Weights of a small transformer language model: LayerNorm before each block, a variant of SOAP for these matrices.
Each number is 128 + 32 x the weight over the matrix's rms, rounded and kept within 0 to 255. Layers, rows and columns count from 0. Numbers have three digits each.

# up: layer 4 MLP up, 1536x384, rms 0.147, rows 979-1025, columns 64-127
# down: layer 4 MLP down (transposed), 1536x384, rms 0.142, rows 979-1024, columns 64-127
up979:111130120109117153148143138138192157137138125162117120090140106105162198099163158138118104122142187135145158114139160092101120137156085072202171137164107148092139130151131130071148088133127121
down979:098098088096125131119167076136058134147090123167123121144143112156123149125167144173140119150137149203148151080131145147078113100177116195100168149148173142053152130145161080146166097127130189
up980:107099065121138172128145099141086104076150103168135086084128156072062077193069094134054061196074077193067137140241124142113247198150062211214100127064139105116161179110126137132065130128086099
down980:084102102185032110067099145111137141147059160208096177107103130093118060129064111128158122125148016171081123111140179089125105160165156148143104111177104215197113183115083032077081190170133069
up981:181071150146121173108128145175216130155123177188113062142138096112188075065092162058160175066056119141158090054085122126107135173186094130074199152190155107094171167191068146076102102153099094
down981:055112121143122170119153081131110083160112081100124106030107102103048071079192164104204162199163136169132093140155103165117140104141108121115108141105187141118154164122163159154148132125077156
up982:113119136051116130156173162105101127131081058103123106136061132111138186136166133101094121174112150155150150098075161164117121155119152136177133149146128156130129133075088075133099095069188123
down982:128148139130115119093059149110095152130133121117094157128118134077143101154131147129142154145103100094143125068121141102119175130184133144129127113118117128132106184148132091110141109093116169
up983:111145144183106159120178118087136133111124109133164098167152200138140083079168061143137113083143113178145121137148126115152185166091132139136141149107181160106190076236087107093144183167150091
down983:105115157152071180093117092176088125081163119059095137137108067195111098123136150131131114127143088129142091168118148110108140072106192128112131088118113103144120163078092165163119104126125119
up984:187151166123115112136126146121157080145126106108153144066171119154090094109180028062134116173149111125144176163130113087149110130126076129140157131103135149124082166097117132137126102128129120
down984:111080090112094169118142136120124128158105163136139142158153119141173096151105073144169128092105099100047185129118124131125158139124117145156174155107143152079098146153164132114132117027162175
up985:160099106119130127080193144120126212116104115108132045154147129156149138134126198146121137089074081138093080066113091162138121105141099170124135130079128132106113149108159114106149107154140132
down985:141176149114117148127146086141112153141154119067117158124133161050145148093132149103156149168102160091155093116059080131130133135073087138071143084082173185107081104215115143110126161105107104
up986:110093100137098124072143080175143119118121177003136142137114109088176135106128065073110091105196167142130067098142118158192195152141141099168137188113131118181175192126182173075099097091136091
down986:088151093172116127175057066168170111107136117073117156138174158105147196104094103155193146142173098136147118115199184102127141122108129076079129153084089024101107059148081117134152122214182111
up987:117059147096166150114117194071162070108127129159101129113112128122130131161104153064132052180154105071109116147155153193161187146176128038023165151070152169063098129047137081124106069160115135
down987:123156124221127132168076143109118144186144135126064127137162122108114162131117139154141097108076188104128120192114107185086124111153102096136143094130171089116117120150136115137119141171163157
up988:140115106112175177131091147160118159110136181164134127092114083105102176059158092107122098138116164109108126094078136086087173112169187145107116144111205124125101081140121129098166133152177172
down988:122102097127152168163115156131059140148172163137129100142227112093126177096109114143121117132163094171126092213140110101140128120119123172104119157119154061081138132076162125159130168123124144
up989:084131131177105179091144132117150135129162123111082105112165194142093117134138145150097079123098202091139125162094070097131132128150159137144079122147173142154139108115072124141123082107148130
down989:140177116093088111104082125119165163106105112219146076111135139111148083134143131128092118118073206128187122160106155109079153111084122096087093086102115117045110216210164091093145136120196125
up990:109127128122117150156142107115112102102113129102108114128106112210188129075105147156133123139119101152161132113062120116155163185098066167173216136136122114102201141126087101172055091163134066
down990:129140158149164110143121140145131149154137152134108190142154139118184104118112157101117179164113187131106124102154157093123137122088155148141112151109209137087130105134107151092110122106120203
up991:151118164141129083120095170134100104130102117098158114151116108185161143144149167143149123109087107147106078101127130158094110144080150121129159094090115108140143167077182069141094184157142131
down991:138112111090143097145114102165144098119088104119130140169112110105105165127152133088140098099102168151108121159132171149125118116149103151178071182145139145136152094139113080176194139108116128
up992:144118168116095166112052074034067124114155090137105164126137162093139126128154140166142192162034131113129187133114154105160171144172084135123159134152120125120102073139107118085144095139152160
down992:156140179136126114187145073189111161158128090104126155128157158109103041097116150131155144138145148188122054128143080197143098090125160110151152113158104134102084150075154110125174137189094178
up993:212162122121074119145104144143113108140133133171108143149166097130097102130159167152138102139216099097093105153145152145106147195088036148139169137136131170100148166119090163154102127096093159
down993:052068119113162139174147180094148206116134116142116075108118128126176141138166124100165162126152150079162129176098139112145146093124180118117089067160154133129068172123099083061106122107094144
up994:069091115112134166236110127141106090099154106137078097077133136133188131123164055154086090125113147149145178134183122146134060088084106139114121100113153123129084132098118160164128128140128113
down994:084086110109115152144131132100117118180181172149119099133106099166090139126130126111127108104164143150096129077150130184120151158126091148125110136090101079163144140129138131168157108158152121
up995:109115162148126099099067193109156084152135117188140147064151149108090109146113138149105129077159087123131115171020086136097132109131100113168127132089115092100183149110152141122140152149061135
down995:159109112161133120101143144098132081143111114146088158160151075104160151150118144125108095142095165141113107113065123195084100156149075111104142126126068121107125198153096145141128129120129159
up996:079208157100110165180080070120087104070130098133076118164153181121142098108135174108129164154098157101146104140113152137093144128115115159167110137104169153158118067109133070114122154148119116
down996:110156164123108118125132114107080145108130110162059134196107177125140152148027171130144077054139118065082121098126093145151189157126153134119120156156149163186151161147181175084157107187140106
up997:166125134140148154130188120103125132193122151129125124133165113184120122165169120093097174143110129125154160132129098114119093184115129056128098173134129093198107137161138156144153079095116083
down997:122183118151165093100146158139139147116121093058116137174121150116142169134134077115087123174057124120139125113156169135117117139125140115165104174157162187071110117103126140114107161100151091
up998:146191138129127124084057101101100081207091137116091173149181105137091103127093174166157147079112135174149167118152144146160152169146121104162211090143113134173161153131192178117142123123109098
down998:109135133114106119173133117154193124134198102092087092091119160119128137090096082115114090143135134098060158182137105157088138133069173087129107100089155115101023116142135153165116123083138105
up999:099203142096136090184178225129088138112168108221155162106158123157084090142098190088146098146097072143192093165150071119215093127138133122136170116158100092139074125075087183082113121191107179
down999:159148136133104174045132132169087136155149158103076129083060121139158147130200091153106077178091163132144119129114156064151110080148071122107182121119057130124188096123074092152096124140107068
up1000:131127092078111162142105150077154130128128124148128135123110122149102139135104085169104150111109149134172130171133140156116080149120119123104113139123146154125151099119128128151138109132173141
down1000:134114099098132121161150162076091117160107136104128128118058091112088126217166148130130146079117142134085157098140109173108153098119111180107164160142120147151128183092136137163150126107136155
up1001:143104152119091147085161119115193119175132136135120111157127122088135122107150103139128143119118144114164170097170185118108108153130141054099112107153073138163145087141123178097107109167124132
down1001:134101125148128179090138124122088105132085148179089121158129142151077175121169154113133186123053145123072128158099172115107152125077089132153169137131139197096101165185139134170120115154112180
up1002:132091110208135081159099116149119111133099141147135106154103144156143102148181042128123067131077111135104101208141112127088130185088110075128146079138180108139117079115086137101222199053104122
down1002:127136156088084155094112113118114111091119157154159155142128126143050105114179115157094108134166050108136117109111136168099153084052129111189082074085183084114109126111104121145116171088070104
up1003:102045126148132086128105104122160151109143173091116111121199133111106081111172144086123162072160142180136147103117137132140124165102148136137120139122139106111103117106159111174089126126151131
down1003:130096162103156136112098144088114164155155114161133140089137084153088132137104119118147136155114087070106097104142086053100159104145135124138125077172146101193143124125150140125095150117098126
up1004:111133078178110143078153081100158120080120160140155105155160050116151175144196106109095148152154124086126162151073154065105104068129163114125128139120104163148121173183069106131126136151179166
down1004:122129103157153183112097082062128157104152090113067125109138096083136131159137135059097105133143149071130117103108126086143106095110125156135142136103153121070110051161093112106174142136108101
up1005:082118142112073165092143142108155094065132124194123102094081144189197116142183091095099142182188054174115165123118135071203086136126161053129136150135076108111073133105140090110180110191061077
down1005:127016142057144119085141096152152075137181159111168062135108162214131063134161048105085197156106142176126130195124170134213178086106158103157123095110053125034060144104134075098150125078197033
up1006:109131112160129133116098115082185143130105089138167093089087143100138139139182081098131174092157169134104105152128133154192100138121117121133126107123124090117164095151116131101132065129138086
down1006:084178116170147100099116140153085096126108127102118102138161166118094108148078164117169128096126123131162191128125154100138136141108129130095093119161085144122138124137146124105117177128132146
up1007:171126072139144067140152133191114089131183130174117084121200109109181143138190143154124102150111066143152053146181155164146082127139159099089163179092118126184190152122117124111082105174128099
down1007:143126150135159116142135150114220123137116116137086141181094139119169159165060128114153127155089071117100156117154133129149141168110135120120123100099149134108111112147182129177111158118206143
up1008:110102145207161176145157129129107134187137162215098103115174111173194084111174173087105133108184099052165051146192133203143114092132117087170081120197111116137106143151179161104117112092095177
down1008:116108156103085153125099085127132108194156144135167137216131130113069130141107114133130131144152123167076133076116140124114138089141120153109136156136096095091113120153145170130144195114178078
up1009:115147187174071137147101132128067125143112103222118207093166098098081117087114117110118129173103120135110139129181093080154132133168158146155081118121141133102133114147171099072168116110078117
down1009:175108088129119104184170134073122159082146148179125169138073179128120110159046135110137182111125138124162113126161150126138101144147195160131148114132084128171112106083147136141101099099134127
up1010:118135128226094116136084084111162115127076103118184138124123119149248066110105136144072161077075115137185116120163084158090206163082201115085163153170114195144158182084134094146136118064169156
down1010:134101105131140080160199123182211140084108099110105148087107087064069097120255099118133061126124141162083148086158167173162163085098119111181147107038143100139108122048148168133139187053142127
up1011:154121070118146148183120139148121072134127205185121071042150001140152079097130114171088104098073083168068146129101113112146194103151111066157154128067131093146104161146167163067118122098121034
down1011:096141096136181168112164054068151199175186104142123137121086228138122157117115177089156157170134131096146166184105148120077128108138190151071093154165163172088146061107063111107133208229167202
up1012:118093168100136080133138107112094122095166134157103129139107188156094174113125140132137183151126188084047113096111117156092113131115156086177137071151131083100136115183181225152100121136143076
down1012:145072146129136126119162107143091147136151106170167107139127141156144125133144188183194142131012147097128144155157137142144148112165102088133062144111147207170152145195162143115093118102077150
up1013:106115217187120123153143118129126146247149106137114102164176079088153111132118171180094153239140087158091116064150159103142121099122154079178133140119179176072105131191130116116143151108116164
down1013:078172050103137116088101130177186072035080132155183131045117149102103123155140136171155123143149146201172155141118096180073116168143088142113094142128132053106062088104119195116120125117066117
up1014:154140103128069082159119148152125113135094161079093158127134092129091173136157114127129154107050092113080127162159146110087098088107150095142194106138158095149077132095136127133093144105128083
down1014:110173122130110145089030105139135162102149113129089135070129082141133141157087119162165154102074095180113173092163070144131147136132162149091082144164094140128143145099096118126142172147098130
up1015:072154086115194105046119118148132102127138172204046179111077065128126123134112116171178083113105136124086104106109112050118090165157130129140151090103142107146115176133135102111184078117102115
down1015:092143086176164090158145077125111071133122169129128129157080162100126106096126137109127060115095145151137084095097156154081157146067109150113148051094113075091152125105160158158124134134157147
up1016:133105128100123107073111110118069115121137129084132141159125147080120030182141114115145131136130144128130133128149101141140121122087172085079135149167187159179202109180137054122113113072150089
down1016:119143158129118141101179146193132120123131108118141101115132112121129177188141161097082101159119166116152142157118148095110135150169102095182155128118109092094085106095142160142106090195116115
up1017:131145098131142127122121101092127167066125167126124138100113111153109116122116036132094126153129104154107097155090133136158135113153138130211153108104138125159102114160136099148126063134142126
down1017:070100120141137115107093169111118156119107126132118117170121134138098155112064155112107155094119130096117136120132150151112129141126127139073127134117141132162117148090129159096171119059113099
up1018:094135121115094116118160120105146038085101097116128146083129130107060139090117107136102151114202136110118081104157105118158112236158134110144105072118105078154122100156141131114133139087114114
down1018:126114125154131135062117098139101133082105048133134158122187116102177145139076191092157220149178182111103167127109255139206143097153157128116135183181121145127096153112093099140193129131166184
up1019:132124127101096157134116093123147095159086117163151102070129137107170136099051094131159088102119143125136100116109092126104126106078099076130126121090168145125111151105149118129116122118125115
down1019:146156088143146127142149051140120128154120089187096101052134082165073122141098099123121080087118098144133158122114107143115151154135107115105132140115132121125048115160155109160124071130101080
up1020:144176117122116203208154126068112104102103149143136180114122105106107109088132111101176115107177135168160073158091136149089181141123142137156163229093128171155131089138124116165109135122157129
down1020:120167105132113171089067169162146103094125134107163137132132140091133106169163122140156162169142091080171118134214153078152123161167121114063124116123146124118136146100174123132111053138102122
up1021:110077154101140106102147111087149100067199163142139094110131135164135111105150123146155154173138121189097161119113133121119120166112117160105183147119116154139111105115142134141112085174135130
down1021:171134124098111140111118067132130129147147120187142146157154142118145156109135099094133118140152133105103141103129149122129143164099135136138123145129126089161085159102100123151095152127172128
up1022:118136102152121134051075061158143156148122191129162180100071207144099149151113137158128117109078165109194102132120115232147151085181104177155145112118036115097148128150150111145148119084154137
down1022:217158112056092100093122177092145174145065126143114068125125130173111149116112109110181137102160119115078099139109125127118112192129138159125150115132177158124137136098137118086105157133142176
up1023:108089124142133106117177131144150111133099132125101129120167169037171122181130159146107117163137161112096144143062093130095114138127093124158107114112140163171117107197141103081071100134108142
down1023:127178106172129148133164120112126177112126138126143145126071077159170169131142120103105149140139138074131065214139137177149127122180165135112078137137131164142164133166101117134113155180107116
up1024:164123169161117160191172069131058186124155111064147132092114111113110105034101174114108117183141147138175128090162092154170132106153081118144095176168082076046186142119166140133127094173137112
down1024:115094155137139121157107186202128091149093071092097168098129138112137080123141198153167159069025208119103163145135122153144089148095100068092132116150136068128088141125143113076175037098141167
up1025:097144134151137133072111204116132119191194134177072075152120116220111158171087125093147087171109132154131108144074094156120125158121106119105130131130134115162147121145109146124145132181140096